Each number is 200 + 30 x the weight over its row's rms, rounded and kept within 0 to 999. Layers, rows and columns count from 0. The size before them is the row's rms in percent of the matrix's.

# q: layer 5 attention query, 256x128, rms 0.115, rows 0-11,32-43,64-75,96-107,128-139,160-171,192-202,224-234, columns 64-127
# k: layer 5 attention key, 32x128, rms 0.101, rows 0-10, columns 64-127
q0,125,218,189,236,196,193,194,187,213,235,166,239,193,196,222,215,234,153,171,166,198,204,217,226,198,196,193,202,244,187,239,206,224,160,186,219,208,163,163,193,194,207,161,196,205,212,137,181,169,200,154,234,186,251,245,223,247,171,194,196,129,168,234,247,198
q32,091,211,171,237,157,188,157,137,200,265,180,200,189,125,235,212,174,200,207,160,254,223,146,177,221,216,166,226,185,262,216,150,182,216,138,199,192,190,208,198,196,218,229,218,187,194,213,171,207,200,207,220,206,203,195,211,182,164,225,212,258,180,201,228,167
q64,073,240,163,270,171,175,232,160,222,212,195,185,221,202,184,158,174,212,148,163,244,193,202,209,168,169,159,194,185,193,168,203,166,193,163,154,233,188,178,180,186,162,228,141,210,191,189,234,136,187,165,222,165,156,282,194,188,254,171,174,237,234,154,188,239
q96,102,206,203,243,197,176,226,229,218,244,215,167,151,158,196,209,215,212,168,157,209,172,233,231,211,254,203,186,214,191,226,231,225,198,209,173,220,182,192,241,214,204,216,190,230,212,144,195,170,223,153,230,194,201,217,167,215,147,149,188,164,221,232,173,259
q128,113,231,191,223,261,163,238,174,240,217,280,208,179,220,202,150,178,254,199,251,178,194,223,200,198,182,203,158,236,232,198,209,197,222,161,234,168,165,162,180,185,169,242,175,243,145,175,172,165,264,212,229,190,195,223,247,223,165,154,180,167,187,234,201,157
q160,120,174,181,240,156,186,241,163,232,212,183,228,205,156,225,229,187,208,224,169,234,188,250,226,227,181,182,188,226,230,214,240,209,144,204,242,192,201,172,154,251,210,160,205,156,212,148,173,153,221,191,231,181,213,208,213,208,241,160,196,187,177,176,177,213
q192,130,183,214,150,256,218,189,144,241,195,207,243,194,177,182,192,193,171,157,155,216,256,162,187,185,184,228,144,176,183,190,149,191,209,192,208,224,211,227,221,185,129,225,212,225,181,197,256,170,211,167,192,176,208,187,226,234,138,189,210,175,197,222,166,188
q224,131,232,180,268,229,217,216,136,242,155,175,212,169,189,213,222,160,160,242,145,184,197,228,198,205,163,232,189,237,217,233,217,181,203,184,223,168,157,204,181,179,178,241,223,169,206,161,186,191,189,194,237,153,260,245,176,233,178,203,213,172,169,173,191,193
k0,090,176,231,160,213,219,183,196,186,222,196,183,244,226,151,192,261,213,164,212,194,227,173,215,150,208,204,178,220,162,161,223,175,158,195,223,173,190,206,169,198,175,226,190,207,204,231,234,217,167,200,175,161,213,194,155,193,157,220,186,204,240,217,187,263
q1,106,206,182,258,172,151,199,159,148,262,204,236,207,249,233,206,157,175,169,184,208,218,184,193,171,208,193,174,202,174,232,283,194,180,235,214,158,146,226,187,199,180,170,152,162,238,219,199,217,157,152,208,163,234,217,211,219,195,244,191,152,191,220,237,209
q33,103,192,180,186,204,167,145,251,196,205,214,224,165,192,221,210,213,230,201,246,178,197,127,170,166,180,193,165,169,212,186,224,244,167,194,157,222,195,238,164,207,218,141,174,223,172,208,205,255,226,183,200,226,155,205,230,191,231,211,223,236,237,198,229,162
q65,091,254,161,154,192,125,134,208,242,196,165,221,254,164,203,262,203,174,228,202,198,240,168,160,238,186,191,227,194,165,187,157,181,199,208,217,194,282,209,192,190,224,201,259,205,179,212,227,219,213,236,164,193,225,156,205,190,163,161,199,232,194,214,165,181
q97,096,255,140,207,178,185,206,199,128,277,177,178,225,236,163,200,218,216,235,174,190,192,191,191,210,223,198,223,199,205,193,172,232,196,214,208,231,219,182,200,235,250,194,188,172,182,193,176,200,156,166,209,253,234,171,191,132,161,197,182,143,157,196,187,222
q129,107,212,159,202,236,148,170,202,204,242,185,206,242,238,172,176,168,209,219,190,181,196,204,211,120,211,225,201,229,232,194,219,169,232,174,212,159,200,211,193,189,201,196,240,149,179,192,266,196,202,198,205,218,247,177,283,241,187,230,202,196,226,210,242,154
q161,099,242,212,191,165,144,242,176,226,198,215,191,211,265,187,177,139,188,218,265,218,160,212,228,226,173,198,210,233,226,250,201,221,214,214,248,220,171,202,184,203,186,225,165,221,220,221,186,230,164,212,202,204,174,223,196,218,204,175,171,190,174,240,226,176
q193,106,242,182,244,156,123,174,227,204,186,229,191,199,206,136,250,211,206,164,220,201,150,198,233,191,231,181,228,223,185,228,187,186,160,219,189,191,189,194,184,258,226,235,168,219,162,177,171,196,214,165,254,152,195,196,166,199,206,165,182,205,219,174,172,202
q225,145,202,195,204,209,121,185,250,241,179,187,228,237,199,203,187,181,206,200,241,180,195,201,177,164,186,205,190,238,168,185,268,243,201,233,225,235,230,242,151,231,217,148,164,175,200,167,190,179,165,192,201,202,175,192,241,206,207,195,259,216,192,207,180,201
k1,134,221,231,207,209,214,220,136,207,195,201,194,184,192,183,184,241,169,169,165,198,210,244,273,176,241,204,186,166,204,211,188,211,200,178,174,200,225,172,235,161,206,232,211,177,180,190,227,193,191,207,215,184,225,188,165,243,182,270,162,149,231,205,191,238
q2,091,237,232,235,233,165,226,148,162,229,176,254,210,233,254,223,166,199,179,150,211,189,210,212,210,264,194,198,198,198,216,291,197,223,204,204,205,232,199,205,198,217,153,195,177,187,230,178,169,205,181,189,163,179,201,208,220,246,214,173,158,231,206,254,212
q34,084,199,164,227,199,155,170,224,173,177,191,226,209,216,188,250,117,201,206,239,244,241,226,165,184,225,187,191,270,198,201,198,230,191,212,203,167,150,254,171,219,191,175,165,197,213,224,216,268,163,211,138,213,189,212,236,220,217,175,223,244,216,261,221,198
q66,092,236,188,226,195,179,193,207,149,211,168,241,217,221,208,252,180,197,183,212,247,203,213,188,177,216,186,230,254,165,230,165,179,245,179,220,239,177,168,201,237,248,241,212,180,187,218,201,211,198,218,219,196,251,228,146,209,176,176,204,186,155,238,186,206
q98,095,214,133,198,213,183,211,189,152,264,192,194,242,239,131,229,203,183,198,181,231,182,227,209,220,226,199,150,177,222,222,197,211,186,234,163,169,210,207,240,210,211,180,166,175,222,181,180,194,173,158,220,242,249,202,240,172,172,205,204,143,138,243,175,235
q130,069,187,171,177,244,202,184,198,238,196,237,215,224,252,159,246,200,173,233,148,214,201,197,207,162,173,173,195,215,223,188,194,191,235,211,210,147,193,174,237,237,167,221,233,196,193,169,244,219,205,190,215,191,251,162,211,239,220,180,191,196,249,234,225,169
q162,092,277,199,210,165,196,220,178,162,188,212,242,227,227,200,203,118,169,221,217,243,204,216,191,200,213,182,179,234,188,194,186,226,184,211,207,192,218,215,199,229,202,210,145,210,215,197,174,229,131,197,169,223,188,203,174,198,233,194,196,193,215,258,227,209
q194,089,242,194,204,113,163,177,204,154,195,163,207,193,211,194,249,140,219,231,217,189,167,167,170,148,220,212,198,254,178,197,188,201,153,213,202,167,161,243,142,278,250,210,143,217,178,203,153,228,171,162,212,188,199,220,210,164,203,161,196,207,190,201,180,218
q226,108,232,189,208,172,185,171,240,224,194,188,196,250,232,149,194,167,186,235,219,207,215,220,161,181,212,190,181,261,192,218,272,221,194,245,230,203,206,231,152,217,234,138,175,154,227,170,180,185,147,195,169,205,216,208,230,220,180,198,222,225,188,166,187,214
k2,105,234,217,187,210,157,250,185,175,180,232,228,207,198,239,218,227,220,140,206,233,229,219,251,174,151,260,208,173,177,173,255,229,163,186,210,188,174,168,160,207,249,194,151,223,188,203,164,199,134,202,244,199,163,212,155,227,169,238,182,160,208,207,250,232
q3,093,195,244,211,255,219,228,121,198,225,148,170,171,242,211,234,156,175,189,153,125,195,203,207,211,217,209,169,187,240,279,204,153,195,178,178,191,197,193,245,171,187,210,246,189,154,233,164,186,210,208,185,178,206,204,213,239,203,224,168,146,211,190,219,206
q35,086,196,181,243,212,169,191,181,204,241,179,196,185,214,207,235,157,171,171,217,243,223,251,202,163,209,158,167,239,235,221,175,154,194,190,203,144,171,219,153,223,194,208,148,173,217,209,201,222,170,167,179,181,175,204,190,151,165,190,186,232,179,207,262,247
q67,092,220,191,215,182,168,198,217,151,211,151,241,175,230,202,205,170,209,218,232,226,204,203,204,189,208,186,199,287,210,232,155,208,203,224,247,199,235,132,230,256,219,234,216,169,173,192,230,186,192,207,196,178,239,256,161,213,191,174,162,158,163,219,190,202
q99,096,207,195,180,199,179,262,163,175,228,167,209,214,255,143,230,195,232,162,139,248,173,253,229,194,234,201,222,168,201,214,223,222,208,143,161,159,234,155,199,199,208,188,190,188,227,195,157,168,213,208,243,200,245,203,237,196,187,193,188,183,164,241,191,234
q131,084,199,152,238,213,214,237,202,176,192,194,180,198,260,155,227,174,206,182,187,264,210,237,185,152,160,173,193,258,209,181,203,207,210,242,240,129,139,150,210,200,175,183,197,196,201,209,223,205,188,202,223,242,255,180,182,247,252,186,199,234,177,250,220,172
q163,082,217,183,212,179,190,208,184,182,222,159,197,242,163,244,224,176,173,194,229,180,215,193,154,233,223,194,185,191,222,208,155,174,183,225,178,208,203,202,215,239,233,220,145,221,212,174,179,198,152,168,156,219,184,177,178,165,233,198,173,211,192,248,215,207
q195,075,224,185,168,129,190,178,187,168,192,149,159,187,216,157,249,155,181,196,211,213,182,181,157,200,218,181,204,246,186,191,227,196,157,220,207,157,192,225,144,278,223,192,172,224,223,190,153,201,185,191,215,167,231,192,204,182,232,135,141,200,184,189,185,226
q227,081,251,229,127,176,237,169,185,215,240,162,182,200,247,157,192,171,183,243,197,235,193,220,156,220,248,160,177,223,221,217,221,214,179,262,255,191,262,189,184,221,211,169,218,146,208,157,204,166,164,230,163,245,192,237,222,186,160,143,225,201,172,180,210,222
k3,139,220,218,260,194,208,208,175,175,206,169,231,227,208,213,213,198,212,163,171,227,253,198,200,174,180,212,166,228,161,171,261,194,159,209,199,191,181,178,179,174,220,133,146,154,204,209,180,200,129,207,261,225,186,205,168,237,201,231,188,198,211,185,218,219
q4,132,185,219,190,209,180,261,158,223,208,159,210,178,248,213,187,155,190,193,180,196,181,244,242,194,188,220,169,236,233,255,247,143,184,187,253,193,179,166,172,191,183,198,181,172,209,211,178,172,204,216,222,186,207,250,201,231,202,203,154,147,192,192,214,216
q36,169,232,178,228,173,198,218,193,195,230,189,229,217,229,194,232,132,177,193,234,198,185,231,206,171,208,170,186,245,204,214,144,194,171,209,224,165,131,189,164,222,202,242,169,183,232,185,172,206,174,228,214,208,208,221,169,167,191,186,200,232,139,227,238,231
q68,113,182,192,184,214,179,248,186,187,184,167,242,232,229,179,202,161,190,210,190,251,198,257,221,213,164,174,206,291,225,225,178,188,192,228,245,185,194,147,202,218,205,213,222,180,224,185,224,196,176,248,205,181,244,247,171,249,199,170,174,180,162,206,209,235
q100,122,192,165,176,181,182,200,236,169,231,191,255,235,224,124,267,198,190,208,176,208,185,257,198,238,235,148,205,172,191,233,181,182,182,178,170,151,236,154,217,224,194,192,200,184,246,170,179,146,178,179,229,240,218,270,233,179,195,157,151,223,135,226,151,208
q132,128,165,144,195,189,209,248,203,186,223,161,201,225,247,164,221,180,179,199,191,230,165,257,210,211,188,166,233,256,194,230,150,211,176,222,250,148,171,152,210,236,206,226,211,240,220,157,193,175,222,207,242,246,251,234,200,237,181,146,165,217,129,222,212,154
q164,159,204,181,236,170,213,223,185,188,214,208,213,219,224,187,215,170,162,195,235,193,180,230,208,232,216,165,163,180,215,219,161,181,150,204,180,165,223,153,211,253,243,205,147,196,209,164,183,162,176,177,258,252,211,245,186,159,204,182,201,202,138,233,214,216
q196,144,203,141,178,176,195,164,220,191,179,146,220,208,206,177,228,120,178,236,236,216,168,203,192,191,222,172,198,272,200,194,163,196,163,242,220,198,174,241,189,250,226,218,212,233,222,189,196,212,151,190,212,206,220,240,201,199,204,154,210,250,144,209,184,200
q228,131,217,165,215,165,196,186,195,250,183,231,175,240,236,169,183,133,166,237,239,216,192,236,178,140,175,186,161,257,246,226,233,207,150,210,228,205,169,214,163,219,191,147,211,210,217,166,200,203,152,216,182,235,207,255,204,222,233,157,222,241,167,186,186,200
k4,083,205,203,249,216,183,195,186,175,188,189,229,252,196,221,211,173,209,172,192,211,248,218,147,196,168,190,177,225,215,197,213,172,157,219,227,188,193,176,174,180,230,148,200,172,202,180,204,184,168,207,241,244,207,220,169,251,208,223,197,235,241,182,222,190
q5,130,181,234,178,208,183,276,178,214,156,173,217,199,255,215,214,161,187,184,178,210,183,264,246,183,172,233,126,232,257,221,238,184,160,167,213,166,198,181,180,193,191,200,161,174,223,162,204,168,174,184,224,204,207,253,178,224,192,163,150,179,191,221,201,235
q37,138,226,185,211,184,243,227,174,195,221,202,226,206,238,235,215,167,165,178,213,190,177,209,212,159,213,176,178,205,192,203,139,191,182,188,197,151,156,168,193,219,212,254,159,197,234,171,188,183,194,228,222,238,221,249,139,155,207,165,204,217,136,217,215,234
q69,092,201,169,246,227,158,246,218,203,167,221,282,222,197,184,189,169,187,173,222,202,211,221,254,185,211,216,217,252,234,245,162,172,197,183,220,158,204,163,175,226,207,219,193,146,232,199,246,215,185,253,239,233,204,259,190,216,218,197,158,207,203,250,222,212
q101,106,208,179,208,177,200,211,237,170,182,175,275,217,224,163,250,174,198,212,144,200,210,253,181,244,236,158,174,192,198,218,173,152,175,195,167,106,246,159,203,198,192,206,171,155,232,154,191,156,178,169,244,232,206,287,210,186,190,166,172,249,154,219,176,214
q133,104,206,175,202,198,214,240,230,211,219,192,176,211,259,144,227,198,150,185,196,187,164,224,209,211,236,169,182,229,202,217,178,200,169,192,220,154,198,161,193,225,211,224,171,286,229,168,210,160,201,205,244,214,243,259,179,212,159,142,183,193,117,205,191,198
q165,135,197,202,209,179,208,253,162,157,191,209,199,213,238,200,208,165,178,191,214,177,179,236,228,218,229,187,160,187,209,220,175,195,149,199,190,152,231,168,184,248,247,204,153,156,209,176,191,159,166,162,255,257,215,233,168,155,199,186,204,210,150,227,218,217
q197,116,201,184,201,215,187,216,174,214,139,130,229,225,243,165,215,131,181,219,171,220,211,243,230,210,205,189,158,259,203,203,199,193,144,228,208,186,216,197,195,205,205,177,173,170,251,155,208,183,123,191,223,208,213,260,220,210,204,178,227,212,160,198,177,248
q229,140,208,233,226,184,190,228,151,227,155,216,206,232,253,197,192,136,183,184,244,198,192,223,220,128,160,202,117,241,241,214,229,183,141,188,220,193,177,194,174,231,210,168,158,208,213,160,177,199,145,186,216,232,191,245,173,218,218,183,205,215,185,207,176,199
k5,064,185,177,255,243,170,146,211,191,178,204,213,237,174,207,197,171,218,209,194,222,235,206,123,255,116,169,217,266,241,203,194,175,203,262,222,198,179,197,165,166,192,175,237,185,209,203,233,181,201,220,197,201,222,199,194,271,210,188,203,256,283,169,189,165
q6,087,205,172,187,214,265,176,216,190,244,215,191,178,143,160,153,184,163,256,245,201,194,209,168,231,225,228,214,182,213,243,138,152,191,167,187,181,204,207,216,181,280,192,173,200,179,193,206,164,224,152,208,216,213,185,202,202,169,203,173,229,162,167,162,143
q38,099,207,233,164,221,235,177,240,192,211,181,212,178,189,176,173,230,174,193,162,171,230,221,233,233,229,227,153,186,195,222,242,164,200,174,217,241,238,186,187,191,235,191,182,207,210,134,183,183,182,173,250,233,201,186,143,215,177,212,162,173,231,231,176,244
q70,091,205,162,184,202,262,165,204,233,224,183,151,224,158,181,200,251,204,172,171,207,232,240,166,192,154,229,143,139,187,217,209,186,208,178,182,182,149,174,199,146,208,197,260,220,214,168,185,190,221,204,174,168,221,205,212,196,135,238,228,209,213,174,177,201
q102,095,188,192,239,199,204,225,173,242,180,256,140,244,227,202,195,193,174,210,220,162,224,155,205,156,170,240,170,188,262,242,154,177,182,202,193,238,200,240,209,221,224,226,249,215,165,235,200,250,208,229,223,179,214,148,167,194,181,208,251,242,220,212,218,203
q134,090,185,205,163,186,267,212,213,195,208,210,213,204,181,206,192,194,217,181,261,160,230,203,245,118,253,229,191,194,203,161,171,141,206,203,191,189,150,246,198,184,257,202,190,183,206,208,181,249,216,203,189,233,154,172,202,151,214,232,189,252,253,169,225,217
q166,084,196,184,188,243,195,173,172,208,151,201,175,173,185,175,223,186,193,254,199,215,192,255,205,145,167,199,255,231,215,200,204,156,181,120,190,161,220,161,197,174,256,200,179,239,230,234,207,244,209,226,207,203,260,256,186,245,137,229,189,236,222,181,144,197
q198,100,236,242,204,148,221,188,171,179,234,229,231,203,167,199,224,190,136,241,230,228,237,203,192,146,193,209,159,179,189,185,169,200,154,191,178,169,164,203,184,225,180,201,235,156,267,204,189,176,198,206,180,265,224,208,95,196,182,244,179,222,150,222,228,249
q230,097,192,149,161,252,243,205,198,184,211,193,195,195,155,144,205,212,190,217,146,230,244,189,195,231,226,207,213,128,178,193,152,183,182,160,137,225,204,198,190,229,261,185,208,221,134,217,156,180,240,194,240,204,193,189,174,200,182,224,206,231,226,197,207,156
k6,091,246,234,163,151,262,220,213,219,209,166,144,205,229,180,181,178,236,208,217,200,181,193,143,208,207,215,209,176,218,205,158,188,240,186,169,241,263,187,215,165,152,259,188,178,178,206,219,192,173,188,215,160,173,200,258,116,192,191,183,198,202,145,224,228
q7,102,285,166,216,202,199,147,226,174,288,167,216,175,170,158,172,222,238,216,175,215,216,166,147,209,218,160,231,170,126,226,150,152,228,218,190,201,141,162,213,229,244,219,195,227,204,202,151,188,236,192,216,216,190,173,253,157,206,174,220,212,181,204,157,160
q39,102,212,244,194,186,229,200,223,166,161,219,202,208,194,168,223,210,229,224,200,146,253,207,150,196,200,204,167,171,222,191,195,213,160,172,211,219,230,169,190,139,219,185,223,182,199,187,198,188,239,171,197,211,195,196,238,223,168,194,226,222,224,210,212,182
q71,096,172,254,143,175,289,168,172,179,194,184,180,224,263,174,152,203,224,190,146,213,237,187,187,186,214,148,153,131,153,198,209,219,192,210,199,212,181,186,215,157,227,199,251,243,213,210,169,214,190,158,180,170,236,185,202,198,148,186,210,206,190,166,193,227
q103,100,208,284,162,217,237,193,194,186,225,229,165,239,210,187,187,210,187,196,253,144,223,173,218,165,237,189,188,166,186,241,128,193,153,225,214,215,189,212,196,222,276,198,271,248,172,226,217,210,214,177,165,215,178,167,178,220,166,203,218,230,232,210,194,212
q135,081,203,205,256,142,226,182,167,198,218,231,258,199,216,223,201,213,176,198,188,167,216,208,232,204,211,192,179,181,192,306,179,146,176,169,195,208,134,200,181,198,222,191,155,194,247,184,170,194,196,199,209,265,197,213,167,191,184,208,161,229,228,260,205,195
q167,081,235,190,234,193,202,152,256,197,197,158,229,217,191,153,222,156,182,249,178,203,240,184,121,182,171,201,214,217,183,218,171,164,212,195,194,203,178,191,182,179,196,238,190,267,240,174,180,237,204,196,176,181,202,201,211,221,154,176,208,261,183,223,181,210
q199,107,158,149,232,160,210,193,229,198,265,256,199,180,169,223,188,237,237,143,260,144,159,174,240,137,256,174,171,160,222,226,158,154,199,169,202,191,155,162,197,196,213,253,218,243,172,209,172,222,230,199,229,244,188,159,148,166,192,153,201,227,187,233,221,157
q231,105,240,118,180,276,192,188,236,224,205,210,229,215,184,165,193,177,212,234,217,166,182,236,206,233,256,145,225,206,146,222,154,180,210,140,171,183,176,172,193,200,241,232,202,232,201,166,178,188,205,182,222,227,204,225,228,203,194,117,231,223,176,228,197,172
k7,092,177,221,196,199,167,179,230,226,227,196,247,173,255,200,160,209,229,200,239,195,164,201,209,166,261,219,207,186,240,160,170,209,176,186,192,195,194,206,216,210,155,276,240,193,193,213,235,214,200,199,245,164,179,144,173,168,182,237,208,187,229,200,212,239
q8,100,215,154,198,207,239,228,192,237,236,159,212,188,175,173,216,202,230,239,215,203,199,214,168,229,168,204,252,224,155,178,165,187,269,241,275,208,194,180,171,247,219,219,208,197,191,193,202,186,259,294,209,232,164,190,246,171,243,178,203,210,191,184,163,121
q40,112,163,181,206,230,154,221,192,191,243,172,226,272,204,258,256,175,207,220,201,259,155,202,206,230,204,259,231,226,203,191,185,217,180,215,253,218,171,229,164,254,244,187,208,175,180,192,185,183,209,187,206,178,156,182,209,192,223,209,182,219,199,190,179,150
q72,101,168,161,186,195,150,222,195,177,215,207,148,217,256,191,203,141,244,223,219,204,164,180,154,173,199,258,255,206,180,187,169,151,241,185,198,189,154,222,204,212,183,249,180,207,166,204,204,254,225,200,224,211,162,187,235,188,226,198,192,240,202,202,153,154
q104,101,96,199,179,176,197,201,213,209,175,210,207,163,233,189,198,190,200,156,186,179,202,205,225,213,207,181,159,201,208,159,237,166,199,213,194,206,171,212,173,189,251,203,217,222,177,168,196,210,170,174,183,185,180,140,141,227,197,219,215,205,239,247,252,178
q136,110,172,200,125,200,174,217,207,180,195,176,185,176,186,216,240,206,210,177,259,227,167,189,180,266,187,204,242,206,207,195,167,197,199,211,192,201,195,182,210,245,272,217,248,234,171,212,203,198,223,198,166,207,162,161,134,186,199,195,197,225,179,245,169,162
q168,092,156,173,213,154,205,197,194,164,227,181,192,215,194,208,269,289,209,191,146,218,165,202,211,166,185,179,204,168,200,160,172,156,188,229,220,197,214,191,236,229,200,218,233,171,236,192,179,220,230,212,208,203,247,147,177,156,219,209,187,190,224,167,163,197
q200,109,192,158,232,198,264,221,170,163,204,253,206,195,181,220,226,207,216,206,154,263,232,187,182,241,193,203,212,184,155,145,194,212,229,202,198,195,199,215,229,164,162,183,189,169,236,198,241,197,210,289,184,230,180,201,180,198,199,246,153,199,163,235,280,199
q232,121,197,144,234,169,170,216,193,179,228,192,198,160,206,236,192,205,207,205,204,258,185,195,194,220,214,187,228,195,219,160,178,150,216,158,198,186,182,151,207,190,188,243,237,205,209,217,202,195,257,272,204,191,209,227,188,199,247,208,139,210,180,152,271,168
k8,118,205,242,185,199,231,190,163,180,209,177,193,138,213,202,171,236,138,183,163,194,225,212,220,189,234,192,161,182,225,213,222,200,176,182,142,153,236,170,218,184,182,202,207,204,179,174,255,164,194,166,236,199,234,250,160,250,164,231,149,143,182,210,241,235
q9,134,184,139,195,226,194,210,200,234,230,194,183,204,190,179,207,224,171,200,236,202,176,233,220,206,174,182,224,258,176,243,195,184,181,224,249,158,136,196,164,220,182,199,190,229,220,169,199,180,207,218,215,181,206,205,213,230,162,187,183,173,169,224,177,206
q41,113,195,193,195,181,174,225,209,206,266,175,216,225,190,239,230,146,182,229,198,206,160,167,184,231,184,212,199,246,226,234,165,224,167,236,226,235,153,218,170,212,209,211,216,180,202,205,148,171,194,198,269,202,199,177,204,175,162,215,197,236,184,217,253,160
q73,100,194,166,198,199,162,238,209,231,183,226,188,182,200,162,199,164,183,170,178,171,196,192,196,272,187,189,155,204,222,169,181,217,169,209,210,209,194,204,223,164,168,225,215,280,230,229,232,181,226,187,161,172,210,154,202,235,177,205,214,247,259,284,233,171
q105,093,205,192,204,183,148,205,231,204,158,202,203,199,147,160,218,184,240,272,137,166,194,222,180,232,163,142,207,201,175,240,222,215,209,199,221,211,232,176,223,242,206,220,209,169,245,188,167,176,211,183,190,187,202,234,208,200,159,121,188,225,230,184,149,168
q137,150,200,183,198,177,170,265,128,220,242,193,209,168,251,206,196,191,201,218,223,249,174,237,227,264,187,188,192,240,206,224,180,222,182,209,249,199,156,157,216,216,155,228,168,221,223,163,190,142,258,241,237,225,228,246,206,221,177,164,137,173,146,213,216,155
q169,109,160,187,214,225,170,237,207,251,207,230,165,197,193,210,262,185,137,194,228,126,196,205,188,245,189,148,150,200,259,227,193,149,149,201,208,176,189,214,206,224,210,202,209,194,177,177,194,134,198,173,250,181,245,202,209,229,172,139,219,193,151,218,176,198
q201,110,185,214,137,203,195,182,206,185,135,189,238,170,199,168,203,167,173,190,150,186,190,188,187,252,184,236,206,208,233,221,178,186,228,194,183,213,245,212,249,159,181,220,244,189,199,207,247,183,229,179,211,208,262,231,225,274,189,159,221,217,193,230,187,168
q233,120,175,171,238,195,202,203,131,200,183,205,192,234,233,206,215,160,158,241,155,213,187,202,202,224,135,199,203,233,190,244,203,233,186,226,230,160,168,197,192,231,218,178,243,191,195,207,190,198,190,221,230,210,218,227,220,196,217,196,186,192,160,190,223,144
k9,102,213,255,212,194,166,256,191,160,243,184,205,221,209,250,206,226,208,169,195,215,191,215,197,190,223,230,166,186,211,178,256,186,168,145,272,169,221,166,164,250,244,175,190,193,179,205,169,182,203,184,227,206,190,242,178,209,203,201,182,186,196,204,267,198
q10,117,154,204,197,197,232,212,151,239,183,217,214,185,217,207,184,187,146,189,200,161,166,232,232,178,160,203,179,218,224,266,220,138,172,195,279,205,161,177,172,175,174,183,174,202,218,183,181,169,192,199,193,199,230,259,228,211,193,207,146,151,156,207,178,223
q42,141,203,216,208,174,212,205,206,218,255,151,215,208,215,214,222,167,144,219,213,179,168,201,217,204,236,212,189,236,212,212,154,188,168,233,209,195,139,192,202,226,215,218,196,179,196,198,154,189,159,240,236,205,232,195,189,158,175,213,188,193,160,222,245,214
q74,090,181,193,133,276,210,193,171,256,175,153,218,178,167,194,220,186,201,215,131,220,204,247,184,222,132,238,198,219,194,177,174,177,217,198,220,199,212,144,202,149,190,199,252,232,242,224,215,158,212,272,148,170,248,212,175,242,221,202,157,228,168,222,177,195
q106,107,179,150,214,147,174,203,223,209,238,196,196,221,194,130,249,224,199,221,143,179,183,241,179,229,160,139,191,170,165,200,176,179,197,204,195,169,199,148,223,248,200,190,172,178,263,155,179,179,210,193,187,225,245,251,230,146,184,153,181,194,146,202,155,205
q138,149,171,177,170,172,209,258,174,198,232,158,213,187,249,179,187,174,199,201,212,258,187,256,232,240,191,215,221,244,220,193,165,207,189,226,260,161,186,143,222,231,180,239,205,217,207,174,210,189,232,234,231,252,255,238,234,206,177,149,162,134,175,220,212,182
q170,129,191,182,234,193,217,217,179,210,220,174,167,218,243,192,230,191,154,200,202,172,169,232,204,245,195,138,145,181,247,216,149,152,167,183,215,169,208,169,223,233,246,210,172,153,189,155,180,160,185,198,254,232,231,229,168,165,190,177,178,184,152,206,215,255
q202,115,259,181,171,165,196,176,229,182,176,178,209,186,216,121,218,170,181,211,190,236,166,216,224,214,178,208,293,230,205,211,141,229,221,215,213,221,170,196,222,223,233,249,226,221,195,215,235,204,215,233,226,217,224,206,153,216,217,172,218,244,163,225,188,210
q234,108,228,196,196,203,207,181,189,252,198,168,186,251,225,179,210,148,153,238,147,190,223,216,143,226,148,191,225,208,182,277,206,175,210,226,224,239,174,214,152,199,227,169,206,179,217,201,195,162,198,230,194,218,241,202,261,182,243,196,170,218,152,144,208,207
k10,110,219,221,224,227,204,239,175,159,173,197,226,212,199,212,222,167,219,189,206,209,239,201,171,206,202,189,188,219,194,173,225,200,171,188,220,211,230,169,154,203,224,120,148,150,205,192,193,160,199,183,232,259,190,234,185,199,226,178,217,224,200,227,207,203
q11,114,152,228,181,203,197,263,155,218,193,183,237,198,228,203,208,184,163,207,170,216,189,248,249,225,197,213,164,224,237,262,218,126,180,197,256,203,205,171,184,182,204,196,191,210,202,174,163,168,211,191,223,214,209,234,213,249,197,203,130,155,161,194,195,198
q43,150,208,179,219,164,196,228,190,196,212,168,227,223,244,189,222,142,179,207,224,206,169,226,211,209,202,206,202,249,201,198,162,203,180,221,224,178,132,197,191,216,199,229,185,197,212,193,171,188,140,241,234,226,233,232,172,186,189,189,199,219,135,240,245,213
q75,099,171,160,161,243,165,234,196,205,171,176,219,201,233,170,236,187,179,182,164,227,187,275,211,213,157,191,220,235,214,211,183,167,183,228,210,156,180,138,196,177,194,224,236,185,285,192,195,174,188,251,199,158,249,225,176,272,199,211,150,200,164,240,194,219
q107,118,196,162,199,177,162,209,209,175,219,182,236,246,204,130,277,220,171,191,140,224,171,280,208,263,222,152,188,165,192,237,197,194,165,193,156,160,198,164,228,224,215,201,197,159,269,150,181,168,195,200,207,208,238,258,209,190,187,180,150,202,145,210,191,227
q139,126,187,166,177,174,236,270,176,185,219,186,187,206,247,173,218,177,179,212,184,252,170,246,212,255,180,207,241,237,192,200,160,216,183,224,227,164,219,142,218,241,193,235,184,239,193,150,185,169,233,218,244,243,253,230,226,204,189,139,152,170,142,214,213,158
q171,134,190,173,244,171,223,224,201,188,221,204,209,228,231,180,230,187,153,200,213,209,176,237,206,243,211,165,143,190,222,206,165,168,151,210,175,165,212,175,225,229,246,192,167,165,206,152,186,163,176,177,246,247,220,248,172,170,196,179,186,202,153,198,227,232